config.yaml
rope_fraction: 1.0
init: "uniform"
beta2: 0.98
decay_fraction: 1.0
dataset: "wikipedia_en"
Each number is 128 + 32 x the weight over its row's rms, rounded and kept within 0 to 255. Layers, rows and columns count from 0. Numbers have three digits each. The size before them is the row's rms in percent of the matrix's.

# q: layer 15 attention query, 192x192, rms 0.157, rows 165-191, columns 96-191
# k: layer 15 attention key, 192x192, rms 0.153, rows 165-191, columns 96-191
# v: layer 15 attention value, 192x192, rms 0.158, rows 128-169, columns 96-191
# o: layer 15 attention output (transposed), 192x192, rms 0.15, rows 128-169, columns 96-191
q165 107:141111127188140110219069135156100129103141149107158179113159141144138125172110123124134082183181144071099153159175129111077107155117100116096096096162193099104108180128185157118109175120127133151114107118159084131113102130116150110093094090132172204118157124122159134159073147138112100126
k165 093:132102139140171152126112153176164118132097106115095125166117121160126159062186155167169150102158159172095139106178154163146123120144079165121096156134087123164059082083143093086085128156106094108129164153117123120167163148133105136137147168094160156148114090154147218162143151127111148086
q166 115:145184133153138109125142076197097116134048157179142128143165111164103158160104110149107080131115136142218096121150113152110172159113128136115169189184137080155141131123108150088135136179144140138155108125222174114129051136220126132206123138135139119140116108101130087169100072106191101154
k166 101:111078140136140139093172161145101198054119153109144096165135146173104077145181107153115148092146130122084143122116120107156166097143074088140121101121078155096078115097146083125114105087146091140175104112149130103158145109126100127051085044131076115178116154128133119112193157146097148137
q167 090:147154097065167177175125132101096093095145128106174148178098152196129092132160108105143130121086174162128134126091116153117121153179101162114054121061137134164110163128132144108143153104113139116156121160109153130150082142153129212122152093121109126159145101078134112125172138129156142136
k167 100:121133155134171124168116093130142143114103177111078121120193136048071152148037082155157145106185142100152115133117148099084114199142115101159122160144084122124124149159179153051066118120117147109173135123174063112134103069158124102131127113135075107118141107127100178109099086154085193140
q168 109:182139103151158130160169068112138094055107123029112109164123141127168123131077095124097188168182126191106187124162217184095101140108157154153096148084095078094095135101117157152150159137099150106123119143163131150084121115181127182104143089145114111144087107121114112131096061136168148092
k168 101:096129074094091162094128171150072102091194118142183161101078096086150144168121107068131148154100125132142116193189102150128068105147114162145162135181223149158071126131087126135090164114130168129102106135146129080149140107123095130141140112138161128097062121141137160124126165194130145145
q169 081:103095158095116105151131112169129182108154164150098104105140135140144171126091103132162157145136104125109149155101153151176130195080175124112095141090147176128175157128154194115154167071134133178136112150070193097119156161103173131168176135108087197105125177134114208102108159141108105102
k169 084:114143186134159143109124056155066088095069119133074159073130186101084100092059181148076107143159195111129116109179148156147165169122127143094074061167149139174174099128056111133142146180148138086162072124108080119117124134138089194076146153122100096191166119144093145106140138167118164106
q170 098:085136120130093129136120103151067087182130149100127064184137161111179138111177144113134156102172137119128130131114098094124094152159146172188067170101146136150137074097172092182179136128048120129106123172088131134133151147167089145149135144115129075095094071133092195090113170166111045133
k170 091:084149082162196109140095092113087135128140131126147195099069105080117100117152113150064134109123115072111149130120126107132132137116078112130133117131105129126091083122139151103151171076174152106117150120142088111119140070124119118121124090132103134151156113071120147129107129159057106049
q171 089:135109118147109120123063124134138159118116127103155175108136132162115119164144140096167134156176138167135117160087139086134080170084100076130106131183159156124100092170086112170106170117171104080099156123167123130104126172077088120136138111117225078158163142181117087159105093085081118149
k171 097:122129193128092118134169134143131127117177153202104079133092127076152196169113144125091200129101115096152130130127166157130103106099112153117181109133118127146187099098097145117150122112099144100144134121153125105126088133121127156096117164141105199126093132082155089179149110137138108113
q172 085:115066189133113097148111133101089123106175115145148136206107130148171187126154096113109107115123074122176133124198094163085144062184095137115131140165147158115138088117082122096095157127118136109120099117123115093142152095085065119083075179125133124156117104116111077113133126155127081132
k172 094:139111113128109123149127082129088107111192134139156113095173111116049135166103141128132135157126139110047130123144099122134139102069167147232187102114108123154113102161161088126153111103091127158124170151104156151137131152116061081081201101117174147158199144076176078141125079115147151112
q173 086:168083154142099112136153148145147134065187100166192134160113149151156152145123216069138170147121148186157098137190138087175138097110122093171155122065166099178136082104108122133080140090121173140097104128095126133123115053128158098119159111119146165177100127130157103147111142052121069115
k173 091:106110157041076087141098161124129135135067110147127137144130127157126141135213142127111120108160131108101203109114059117087137088115111175148176097169053171110130137154118087132050150113174131127185130160131194101162111150154088089092105112174113102093104105109142097120125070148152130140
q174 096:162134108020192188144050161133099146159189074190143113064105150144094075085173115107115159096123086131187117125108143156125083165090131113156131130141121131147215117108167097132123141117116111146175142147133111188114127093140138158155099068158141085182148132134129093100092123164198143124
k174 100:097143144112162138129136142123150182126107180060095150157173127083118157117090134166163049103111183137097103123125154063147148135169139118107067078051118089135093148147117112053117080144145116152148079115137098090112109077183078108150095133112104175094073144126085141110152105146126102199
q175 084:111150135146107178112171129174170102119118139106116158131125136127134134077031083109157194164176120128149054166111149122118110086129108194115134091181172083061137195130103148118164108160191110150103119147141068167092139095140084147172117102100149122109081108132128125127142109064140127116
k175 089:135124139122169117130089117137119165114152126112129082157144173181171110107086126123121106140094142153146090088158115106132170198170192137164113148106121175159114068088115208155184148149137151159155186118095097120117063172147169142090171156121126077131177123210093142112144128114122050115
q176 086:146091249085142168125115149147164146149134150135116159172155181155196140160114129109136160104148106113202170106111204119107094129079134139112155117143061104155157079134126095143134144111168114163101169140143150129126218106145140127107084139135177103155094183121122103079164138085102115111
k176 087:138087116137095113088109130125173116122150146130101152169135107135104190108110115093131068157119094115157150160118051142141120094127137143143133117114175139090188080123066165112132107124104118152143063106140155108141074104145193171098171173175092130098157076165153143144111094103188205128
q177 092:122092127133102155107118080154167085139136068138146166129133135108115208144127100049085183149218121163164148122159144153096144084093089182096170139164173097162107159133072132103082118127087046154060136121134116124144115115103146142148122099135132107141119104151151112187121085056124140141
k177 096:064136141120220098116175142175171115112129201123154127151154126096150115122136152114085052116143160141070130120129157115106156168134137202087092130087184074145120181077129130148159172128128149110084057098126108122096147131158138093151102179132146148168117144097092115100096134142144162128
q178 113:100130123154107134099063143126117097149078081095131160118111092107114126178103163122099111202157083076133129144137154139060129165133092137087166125215128100194097133138084107118141137125082081091078098100050146164152122155144116172140123113107170115145121063103172146154146102113137166137
k178 105:141136138174111073138151107064114101098177154149083169122084124107121191156141144117161143170119091143160108147122136185079127042082115074085127134156136154091127149164129111133177077123156118104137148128107149156180158125076133116113118139094161090119132123098171100101111098090090150090
q179 088:187088170120123120142116108124146171138094153130163088125100127168119143106119128159142099123133155144167141090123137157182103154091178104091157151125183163068081183142116070081073168100134099105157168096115123099130047094151189107084125122101139138136113129127152059152160158177100074155
k179 102:092100065106109117124065100196151091103074138137080153120093143123128119157079142130135134114150096121091092128145140177138135172162157073142122083133133153170120092131133182102141090104163089146080168146192166178135138154150120152096140089155082120071107142089175178067069124170083177061
q180 115:118129143111125120089172146120157156072096143138134181124120127134126085170149169146189106133118173129045048113122112124159123024136131166138123131131109107057117147158082085151148090158162083079090129133115166124067117111133127085100164137146126193128152069140051136153123064069162145147
k180 105:118141114140151168118101122178136072117102148145115090130118147109164098144131108139121115114122077148136156182156129092133117118131091124109074150127141131176074168091116172120042168045188162196148142142132122088184080110069115143075091091117120123155091150075220148154126151156127104061
q181 128:129083165150087096178192127103019189117143142176112130157143182109140107117133139136177145090126146156117155112164115160131132143155127068099111158102137184096162104129096106135162182121124100128103090119196099113136162147101133124054114140104096108125147162080070163046102182134123129142
k181 098:150078113061164123130081143139136155142099129106106135072130153185176151149096114066114204162120177136126098152061144131161096216125140153161125126122161127145102128158135169180074052126127124145129156111114118084102119125133171128160113138094121107118172111137174134105111105182136079163
q182 111:154154076162120116129040116114204116176106154138067112102164094127090167177123094072063092175146150079131157099158155161153140155123177105134154163101114118110181106151091129127145152089075135118095103156186098125105164143165144185143155110143133174113115122117152138141141106147108163137
k182 098:041136203133104173154209167146093133173081160142168127100113122100143122120104157161067148082073156148209102157128172076097085106158148167141132160066169143130112137118124085162130111119108141119160145128116143186162075072117112110086153147085095138156152185185138153140142065118128109152
q183 133:098125177127098084140128144108068153164213123133054154094145123130154155144154087139131162119127157186086124144125130119101132189138138122115151113103104106173114123084186125177168144125135083122145091104125092125103124133099143105129073120056136110168129172150079161103155199116127116157
k183 098:187124119150190165073149153167175157132081108150115119113093101158109165067123132103147145126110114201092155107127112120148123108165156118144208165090135128040107131096149080137169099114153140114080171159102153118129131131113117145148150153121213165133147100120122164143098119158154068101
q184 100:139093123152111115092153124119178121162195118122092109171104091112132098107074055124096090082219153157114153159120136147116153160137103115107106125112048155106152166130141098144157097184126108105157159163120126129162115151138074141108121192121120117121115105138155129189060065118116160119
k184 083:157123074159176156082109112145105147109136091140125113145105086082132119088119147115206153167128111173146105123142145104150153073150154216133105162128129091098119140106117134126146129128100128148083058110056130099122124108046099126110098113153163169193145158091108108089170194090202148095
q185 111:140152155038170171131137133062118180116144119114144140116166150103117143136078176132160131162166207121143170103090109085114151069085086165121131146131116113136035121126157120096099081131123119106090118084066110147143137138136087140127074091163178139061083147123152114107125153081169131163
k185 103:145120198168128141130148094168148097113098084133122108145090113061096108128153160047131126102125114151134094193163157163065104118161102118067147101108149127090180129133121109114108175182144128115153088142109098156121124185066161104163140144084089133149142103147139138107132064126073173081
q186 111:126166140161153123138126166137096083126093132172118059131173143103127155101182140175129119093136133137133174102176161198159162144175186133116126121136086099075131160126158126147114142140199115108120181132178142101045153131151079128135104130159123077097137169135088099083115137171128128150
k186 096:150071125108113164114136119135120174106157089096150109188135135193131089105119117160205104141148101108072065125119110122138161138136118101112111125133181104099123126141132152182139151121101138117155143076075102136144134069156105098121114132088117132131117116151080137113149157117082123102
q187 116:109179157076160138103166139149156146113152144156126127137095094122119153107125127144094149116107170168114145180127160173130159065130108181164140106123136077139154093100097120094134097152141095154116152159122167164218164100090177147170149164146151106137088091172090087087138113140175101082
k187 098:173123106156089117084097084134119137113138110117125149070124144136178144115124100160131083155086103126181115094140145093111091102120145097152110140180066149147162131154159119123077167103155129093109161106107121093097188123168094213094080142143099142133177145087136063118140145107150153112
q188 129:135155130104052059154133126129164118071132131182127129191171130127131126160116055114197130122154106108130103129131106150133147104146114152127164127086113143100178129202125125130178091105169083164178207090083131112119174121078126146156165109149136135058138163139066098096096065138142151121
k188 095:090140114093084143081107083115123141110126144158115142159162124110111135151185168150085105125125138069114111102117126087133191145099152108090170128109106173082118145150111147150113155135116118190099136144132166094156087135146186128109103122067050163166107101156154188090153182087086099085
q189 135:110094108158144155117148155148151121140068157137147183137110119131109071146104134127124094150116079075084090110099132128119148066098139087126117122120156150049154128106110129092109084138109109136194158124121142194123134136155148133082148124174076039131072107076167111147145104165126070065
k189 093:120106117125093150138126116132065094121176103203097098120105150157185148133157169183144057210103133112155094115162130103125064135119076135127135138157068122122157191112129115125141136149174093135115100140071065088138185096144129120183112175095142206141161165126114102147139152114096154166
q190 104:111187138099089130155135157158175139074090129073183110139087152140184124132157180115184123093125136108126170138111083188162131171122083084134137117103167098107102080127182134135144155121087133175091156095140076083101116146137125142121102147117153084108150120098146148133119126134116027166
k190 100:199096075099167155147079119151109146153092114141158103082107185080150120144148170166078132138132147121032126127133137138102194085127181134163115142109107126231076140185100108123149078131164116132153109101124154146129187128156128131128174107131073085104113141130098105112109115128143141105
q191 118:108140104177097177194112124085141192106143133149037188117137171135166060161108113141135195123082163113126149104098128147095105187172123120102132098109151162115122102137096150147106184097160141116103107093127136080122075112115155087148112121095165163098162164067114089110130164147092117176
k191 107:105104207105151102139125096139155114096159170118088059083134073169134152103083131139118119078097118182161134160143082139128110121087119115067130164101151102158161161056105113152142093097114155088104124142185121185082139099127117145126115089150095114109094090117139104143097087159118094157
v128 121:186137132064130154083149187103120141141115129098093104096075055117142160114129149143137119099184094111112186084127148135115135108141169139097112138157084070100107224102130111123114129165088123160098084123204172092142121107117096163135157102140148172086133141106103151211164109088186116123
o128 108:152106091155058207119131154142130100178161135142127147084114048125138161166134119104125118119128116085153145096111163166076155093143154088080161147135156165093127208142148066091109141146063120120143165103121196116173147128155070135111189116171141130099100137122137120110113142122152156153
v129 134:142066119175160076131228140121162146099145183130095112195107139114123137106140093131185073173133110198112099112165135163139113096110140159138130119123078162164110173169117069106178099134197110094156116101135140131177136175170147170118120099149111072128134170206136084120114093160193115117
o129 118:111127109216098118140193136145118115119077192140090151118147127107095145106081146149151051144131111171086123134135140140081118098137195154138143167076152169168110098143089167158220086158101102136142134092118133094091136132113127122139130111117121164066125153116090122129127121167150083122
v130 143:108167120126144160066154196140120108172119043073107107146168089132124187151080170085092118182155115126141150145139184159133101169121087165145140071166115053153173146126122142163141150162158170123085152143097088176081172135170112151123098106175136185151155128124099117153162104139179183067
o130 118:154146114170131144128130172149119085146143104085108098149159150142141138110137184162060141148188089148132092107099170151146104165109098131155190072142108144135098102103075173129118137125173171079170171155109112095051164152155139146154118103139144116209123135117096110108082098140134130092
v131 108:104079143179086104172142120099165152111106107104097112141080112080095141144081161131151130103080112097188095133051064058158142079118101106040124133101086130114084120129170109115081132106140081147137093108135146119114126178092124114081183175127165078081113137132109132169115126117142120113
o131 099:093107136186072071188153168122124185112137158121140109128121200114136099163108130112152134111088080081175175107121089130146183122154151141096159146127113146118095136128171151154054124124125107130169080144103128114086119169133117155115141168177124108038145085165115080141144147156145116128
v132 124:149078099133175085091089126115138104097152098144133145138112212126151142144085129154127155090130097188075137098118159097129141163116137079117157176186191182130131127147141128186131103083137072194106159135114145182088103018191149138122089110137107115125115159154160084122169114149129138109
o132 108:155087161120178164132101132117154159146105120140082134132171160115090187122095123075107141097079133139156168080108110111106149130145179113134113137077129132148125132134098143159078127158133109196105167153153156132130080104171127154143108107108108140154086105187157135140154087167157147151
v133 109:118151126136126134146072117128130167101090080140108147113079076186160157156121116131054204139055118120137116080097171136149169181146210117157159140184162110088104119133170107172171095118119142109123141132174104126088127135121064152145118196170125096142129170219110080156124163123161144150
o133 103:184099120171094131158059148140190170149052112154097106122078115156125149108085133147084123125127092131173068089134146123121193197119154101124154146109122114089099123126199106138140117102137124080168109079206138122088148088106099155166110184180103149137145105176164076102153117179128153150
v134 119:131118167177072141150145086152061132103136153119097079204091146090164088141133085123136144132119138162143168156160120162067113123144095087082119126087109184143125084156142164069120131143135130162151104138128147107167114181140105134169157070171142126099085159131138165137093044123129066101
o134 103:077134191128046158143146141153072092106141085090104054135131140155175091131122138127169116127148178139134143189143100116103106130116148113134113096133119166103157042126134147099131153117128094143115130174130129146200115149163111165175099128141155099102115117170118144147153131142090071101
v135 105:128114229134170104124125098174103122080140166137185119139131110085086068113136164131111117159062062180039173097115137154158133178130185134171112131110127128120225131117144141137141105140128135115125071140134099154157083100106157053148113167142098173105157156097133136091081148140097156135
o135 101:148118160138148093116077110135132140063157141140151051146107131123077133087127129124106169161097093123071148120172129113144094188130140152129157159123154143092173106189132101152152106157094088085172045196166187138203098191131130072214158114100063145118132137118141130115119112112166094104
v136 114:131063126114108172107107096136144159146163154166128142165105103128110111072201170102222152181137138211113183114089131129174108135138168089144111164202118095170191114171093163167160107068103111151151129123031119163141092143133095138138106165151125126127156140201097054123111146158161062107
o136 109:136113124117094154065099139159107123127202163152113154117071111129094138101101141131130119138105126164110146165134153128130097190110137124104043127127122104139137110149156133090069106124142164118156086088107123124198091153123097143128067196134139161101144122202155163115089116140106096064
v137 103:139137126106121158127102180165157123136144161105148183091161135081082086138127139159107154116106061107066130094114176105124153097126112167158203102169117145134155098208097053107097094159143161163095157083128173109109063117149122161105146070159124165095120145134127144165158147212114144168
o137 098:137141109153149107164081095096121201150164114109113123068154097112106048108137171115055131078112119104090142073123136064119198062070121128069181144136113164125138157135111144110099137161152142129155118188093183149128138202144117177111131110099151124113088212143158160151139147154191122131
v138 123:111076125091151169135152137091077173134108146086083184143153131157097144107051162103184131153154167171136075064175168108071072103144077120074147165131110136140126097167055126136157111133120138098159092140127071169179189106129161203109105129132103113108151105149102148147121108155129152123
o138 103:172080122081129197156180117125114099126106165121156194102193090129147144110078139095207100133119143154094118099157110149127116047118039152110139156131133102071122108128096199101113110169158107116117108122156100140168113114130149174073132171142150151091080096108087142163180113123114142092
v139 132:121143083139107172140094135106148121127080115134172126062151129141135128131139218125124141143059145086163125140170078134150141173124153133118157095091124141105146155130203161086090203154069116169090086113127113113143084121144111146154132104134119175159095127112172171115093173092154104146
o139 116:148114134134142138110071146142116096151117070147155087089113131134102128121159167147128110154120130144157130136137056166104178150167135111149075134142102104150154193216180107157122132119124108087151107144118129120176126139151130117136135057129141087122156140120179132144136144116158181192
v140 120:196151117102097077158207095043169128122149198162148133123112131134127150172143126131123133075140167090073130198125072142172151105119117146144074174077162143100166156176162139097181093148059151133150164149141155099117123138086105096176119128143145146196146127145114101085152106185167080142
o140 108:161146109132087112181170128093121128142149155120076089127091090169155143136179112141148059111097145138098143131159101121209077122100117145114066151086147106153121161121204129130154109080075206145140160129112183114113150149102176095124147098122146145163137153124130068100135170170066113129
v141 114:142100171142117140132111196080133136183169134157135172175158144098127088117103078170076101078163107095119070123213144163149111111155072116065110088124155104128161122143078048185170188156103092064091127143118166095135132130106089138088123157112137139122140107114118112122112116199123078100
o141 106:133147148047163107174114128145118091114082148134113193194111169130124074179112096187105125075214142132165174121200193194153115158127074125107084140116179149080158145091125093121111115169069130158067135103142151109133110108081117101117095121088127104158097095124063095182155170191122103079
v142 121:152084090144098114161142105153101160095176143133104129150116126154106091134158075113145156141138078161114119087218117156126127092119149160104140117086114129146194115139058140142171108133130134181137146144164146185097164114139146110083135146076119086108173124104086096069087114104119166172
o142 107:136066151130087119121133102105130182150093148100091114100110082147085105129080165135120182070173108157113101100177077089144041122107112107058156151079131082089147088138093135108116098139092137162081087197156093162114119080087140081114131097060116181139099119120132184109116132141159132139
v143 120:092102099160097142147150105129126138122127080156160146163170129158148112097120194115203144099148101122095151057097156105163167078143079106059096086077119165144144144175100141046107184148137077142144148168135109148147163166168129086138219115151141128109187130104079131152161148078105150158
o143 112:120110160129077080131156097090158112161060148091126160117160160162116134136143149129171135144092112126147129108138101087131170157132144054089020172119122188105155095147128147100094127166148105071116114108118111176139142177128150116132096129135128173131159104149089171135162174149141166142
v144 118:146128128129130070108151163144115093092146128125191086128139198161183063170189071140106064120120163126120148080163112151216136132119110161146132151144113157170119152168134121148154072120122089121163129188147151169138132127113132101100148121153086067089148091090116136148128108132146113114
o144 103:165123107139130115155149137107104167143219140144150093155163172130139127159171136103134135093157127126102161096115104156120068154108128106120127089103112075133164125153130107161130100120172105142145123117111167115091127166099162067140165067088110120116119137077140209152145145158135115067
v145 108:148112200103170140111084143092122133186136122110143121167119091092153145160136131092070155106166140179142094117103156156168111104129149134140122135184142089123163076119066088175156152104153070122115113153074148150140142093080118115113115168119101135169125147152111129110150130181154177157
o145 098:155198163014130074126158151124176100080107153149098146137140068149182140208143109132112146138157114106180131092160174174134126126139155148156121110116133070144106062144116092120142057128188137127165139181129140124118099113077124127103130102145155079160098143162078131150119155135161155117
v146 135:136138114142116107104136164180177125106218092134148078114179108158153108132132119175138131071147142120155078166146153114129145119144101144162099165139171136141101090154170095138132116121147050109120152119116068186098125116138142105121113212141144196171152099088103123114139101148103146056
o146 122:165149187175152109101138164157153105155188066131119128129150114087114156135131111125129173056099081112061132121143132108167118135088109193121152160119104106159108088064201085195130153136152161139117118133097126203030136123120141076119121147126147184211179124117064177107099153158092121140
v147 120:168057169103147129129137195143108128119197179158154176100137146223161116149174118136139072136095117139087127099106126117177105144121110109172099188151129179135111156152151145120102197135116099144135131122124154156160066096174141094111088133118136131162115150087160104105144146153083107145
o147 105:125124162095151159091115132119180174158143173159172168115136154113177174125150130094111068121107156203109173114136168124151158125148084114116099114102151121185159188113130165140115168129056138157145094158095123106189072120135134134131103114131109128148121192165194100147150125120119130162
v148 116:058159111174124146148108102141140116121138146113150083117155131210158083148201171157086116140140120151163182143155107092103162173154130074135130160123098166139157147174116162132103076104127113161157167181129149105121123137099144155063106126172128089162166180124092099090141091143128129128
o148 102:100180119205125136099153110168111059134085124117173117091152084147146123129187167143102116136114101156127172149145116117112125244140158124110124193172099133122172177141139180128173047110148130151130150165101093181172138111119073131136093131110149115099152147120097171107110099139132158157
v149 114:075152127174169172140144181119137138118099113153155147150136147122119233180119097118091136106144144126096106096089136134145130113186115179145109145087120165133116136185117124092117142088111128143133156046111130103163139180041151156136046100071131067126090151119166146085139180121145147167
o149 106:101210136156127150169117143144140170135051116172188114153093156151130166095129115163154112127132180155108145098097142094142154065135128149136092130089093164082127151141113149104164114118110143166154172044150158120139116122065156115136132116132153088103098159158140179130204069089107135159
v150 103:134153125114140185156086127073117136162124135094131101122133130131092144110065157171123110197168146159131117131164114151116116171061114110115133100114116103116089186193119109085121131155161205168080154132175140065156118133138123166116196030118179108134184115105161138118134167133137131150
o150 094:137151086117182136114108149083092092132101109089118084058160124118146148146074167156133104156154130125131138146085208204087156160160174125105114136130131104143109158141072142069161147122161154101099126124138111138146085126166064170087140117104140126114154083125151096093111121119182107161
v151 110:153140124142112143133173074164122125178177131138121111118117170121126141111133152117165133138167185100076113153076154118154111135135122075118080125159074117139078104160152099123072178112155110133139167095129161140152146135170155103136178124112199089080146183134192103174106102158137150146
o151 097:113124082143191120145177084143136191150191132148105122111146094117114150189155135110095170122091163090149138084103178109151121133192170052141174127127107119133074124123125118109119171102137138094109118133133108164166165132153141129110115188148188122080198144164147126186126188122106166123
v152 122:045214142166166173107059150129064089115134127086168128137095074195107089114170108095029093158188064104167144157147111152178099103125084115123112138116128124121102151160153161103153125101149145082138132065147108140150105139185144119162138116131098170102120105102156092078131104093119112135
o152 110:102177155115143136117080115136067045150111117148180184111099176140087110173153108085120128155212113108130123143092122161167117062118109158097171120090106079152125162118153134110170151109149101087168117145107122128139121090097050083130057141093134105090137171132085094088084129087166124143
v153 103:169173069124148072155175086103094123075155123129087162135138137092171128106115104102150154161117211088110141114114128168134139136136119124168120094139100091171167111184145112188166084158196056140144128127156132113167156104133139099148150153087177147126085123175155152135085157112162152128
o153 099:155124132165144098152147121176132146087180105170114209186115015052148102166113071109126128138137175130095137098121135154075100187111177133212101122130123137141098090173094085146197114132123161079134090141151102108092124091112148112114144088104125207117086119139122153179136139121075134115
v154 122:144101119132129155121194091083097106104114087171136057131138136172102121090141150099104126150130167126167128120141109105150136162134146076054134129065115143113142117137141130163127165141118134153072070088146083131113067155122130131164151141106133156137145179179119169134076146103169138119
o154 109:177181107122130109128089150083100080148127063086156098158107147123120132133145157130182160096123134124099128101139085136097163158168147126127104135092162144133102118152103159219159109087150136110022082070112085096141118154158161116117135134117089113094165164143141182116089134074083117124
v155 125:132053176145139133167125143132140147128198151135093088133133104156143119164172055146124151082126133126170136127143141134225109126132134122105127107121134173146129070110160097189150208130070134121156108105165164160143170084095117183054091181107121075098073156140117098105160109142085124143
o155 115:094109128136119135161115186147164169109144125130140104185150087139114181162145123161152177064178127094148170122168152157173159087116129131128121155135166102117157127117130119163125169134097122204098157100138120084124159044141115083133118141146126066141132119136074123133144143132160169130
v156 118:126136136126145117158144110090088147147120144137195077092107085137167115098104086169145121097132125107128138126207161114124139152140123085137099101135109188191057149101133118111114104187122138124174095130090141136138153148109101122103125202046119161139121145157109110159081071098098114181
o156 103:146105174152128158101138129091143190125140090189158098112151094097114126115123121092153081127147113110099171139156142184117143139181121114131126159104088132158158164116147093142158088127120127136165193143094165166221186092069113137135146158121091143175129134146133174142112074145145142119
v157 100:156168154075116117145156139134110114099130104187143172110171131109092114092163177098097170106130108136174119131096067146099118161140116084135171122113117176099158103126210155117118140135074131184086129075141145132124068134144102120130161097150115170184104078076186158154097089165126116102
o157 093:134136135117147095127196201098080124097117113163138081152096110136112112147173152079123142106124062122104085146098042168183211148161077118132110206119139129150195173143172087128145173148124121148107150124133133151139117150182138158128122071112152132117105102144191151160105121105103144086
v158 128:140062157096131085115096131151036136097172123136191082133135182120208104116051134032149168132099137105103140103115139087106130134124148107110086134155133096159140106188089158175162201116125132116119134129135156083150105161166171137159153115090132140143121176135078139158091173023134078123
o158 116:162090175088054075107170065111053175115149138162149139136147157144167064105096120084118168156129123073183103112138149131106138165167132165133110118129121132224140102147131154146154127113173139110091129130157173113197115121115120131131184120089077165123141167175096180135153119126124102117
v159 122:115123095152149122118127144111177120084128191118080077166152092139143084170154082122125075040150153126122128187048155155087173162110167102098159143104199095120141148090103135089184093127144176078124126188091157126114115125089097127131078124160090179156126164130146113084132092104139136138
o159 106:158159083152132104117101144145167119081125159132122095141161156089137119111147100127140119086145159170101195145099098156137148101073140124111205120080151109127118170105138100144113125108181172118096152126152143121198165148098094117163134162095120104149127086136123125130147123086131145163
v160 120:115148108117094160129174164124097131164187070130099130119153111093138134141120100135135201137181106071124075115123130130132101223148093104126117094147147153110173117128155119116119189148110122168115138154147140052099141120109091113115070105086148184136133171092156085105129119141105137132
o160 108:169158131098169185137104141121106145104155099121139116129119127113174096121119123115077150111170123137163098153118149141165059249133084056129134178080171164115158080057152154137153121185114154174048145179155135128112151079141123106089064097117145110161112144114162101067149171091097169138
v161 115:064144129136116122091125062105165109105160183174135161098121163160181122173133112115099117092115130107152150016162097127164118118147089134124111159138089128111222124158151170140183148119122135124131146101110156078121151118110177105161122074103118151123151089084120117202121128106146096129
o161 105:131159127150107100128067114137119120081157103106162130107117157148160164177171156147118179142134107132131145102150164135100042110157143121160073133083140052114150195089180162150171142112109125184049130111142159167111132130123175141152145070105148123095121135124145147167094135159115127076
v162 118:128120165166155160077110118172136117108129118130177092162144155076092145103115100040100084118153143163170122092087146124173117121122135194100129114099125058151197147096178129112143142091125139120142142081114168155188106165156062185211113125168146139160159190117112130138135119164133151119
o162 104:171221109178095111125161129129144063097178147135181100170148178105136170147113145134132114125120103092135094091112069140132126110157162119132112132125110165130154126147117090129159163144154143128143143103150139130230161125163098174139106126122122078115086137172057173108099164161108137130
v163 123:126161116096100130081161148132183099139147106185183157122149143144202155092120130108087126164080142157101117138133108133132129129116069174137125101124200185088150074120135147178122125149153068167143140132132132103089124077158149138171119133097094080094094127161156180146132148092108144178
o163 105:148118161151142132085082144120143165092099094133088188121183122142131104178149097144120081142142136203116115104150093076103094145145158065147100121136126137119212085149112159142074156123099114138142151154157087128138099079147185120155178140149094099119082174156151147134166134122126161122
v164 120:148136091117140045211134140177122158070155122153161138125102203098097115161184100121160158105169129105174171155104127154139189106131143049162081160160104155148089115089137090132098203119122100121152126128130105148123145155123130153068150159125180121176087136152129164103140144136104123121
o164 108:097085186136101133167119106144123201143115114174140133144129153108122104129153087115147204154169164174148165113033148144170182157128151091138082149185132100143109128103083137210110135104127165119123125123075134128100161180115229104090130098130111171188086115155140196174127130115109084185
v165 108:103151101112134089098100133105100101102088180183174120093083145181097147165198176172096189146165125161128150070162103161082095093160156134128140142172069094149143102115108122135115094109157118086137077124121170107176203119154159135172136140157098165124114153161112167098061110173139200113
o165 107:070098150146118138118157110106102098115110075145095155131133090165081149139137130176103164120119179071099049080125130146127146090147151170106162122132088127136152131144178089112145038119130089107133085191130131153151104050129139150146098097138115132162116175190167155136113164197135141137
v166 129:093113149176185123107124132142189161181162200117095159115118146074129114168094160110149067113106148170163096123119160198129092118147163097124146124156183145142189098093103114111140140111159072121159125141101121122136106076182066166105137169134139176130115116104134119166185081131165077137
o166 112:096090175087204085142151147150184087159166099127153133116163176084136096198127157152102076135080163111156105129124129148077135123082204106173094166108182104174137049102129114183136137156138094141143122123129122124164123129128110160092124157141117109150128077121117135162146126135192089082
v167 105:079125129182093140126138104127100101115125097088130100104098114122078107120149114156138145179173104076129084172091127074150149098118154151144155144160129131120192095115054113151066133087083142176125132107149166149173123111154141182130141147018087121101147082132123088091113151105129146202
o167 097:117097143124083124183132112058094138181108123105131080124127067089075122099129136156119161142154109094159101147072103117108111116126123147111144110091133116102126125161105100072128122103069104118068125118149060147139086124083130163066136153090131151094103127136092133099106104092137154198
v168 110:225095132119102115124074115088181123141143131183150141123102160110093102116157116172159163126108109169111106095134077103121133106087129088126148174114146141155131158109122161142093099100092130178133123124137158083118157134100166071071124093090108076122121092094140063092066131148183111147
o168 097:110112121095093108105105093128157152080075156116090082145117166167120191125182120166208073115082124094171105110108107083086135142132115116124138145135109197123121165135081169028132135131127117233131150136176125139112127115094149116123094138123186130105126096119180087133128089156119151112
v169 119:132125171121114136144065092139129131118114175081110134149143151120150125103101067152122161145102088132192131106106110138113159140149166084190122133165083103218114179163142107119185107158121202114119112159226141183129095140139188128091120147098120102141110132096186140171106081121046115087
o169 112:062151113142083158121126109133169128187113187147123079171156082120153129115081089093091093161088090111203148149134114118103191092150127152130168136137108089127128171108093062101161111136116143131104107116141113143134124162168148115083127155102072108158100121112172155139079108130122099091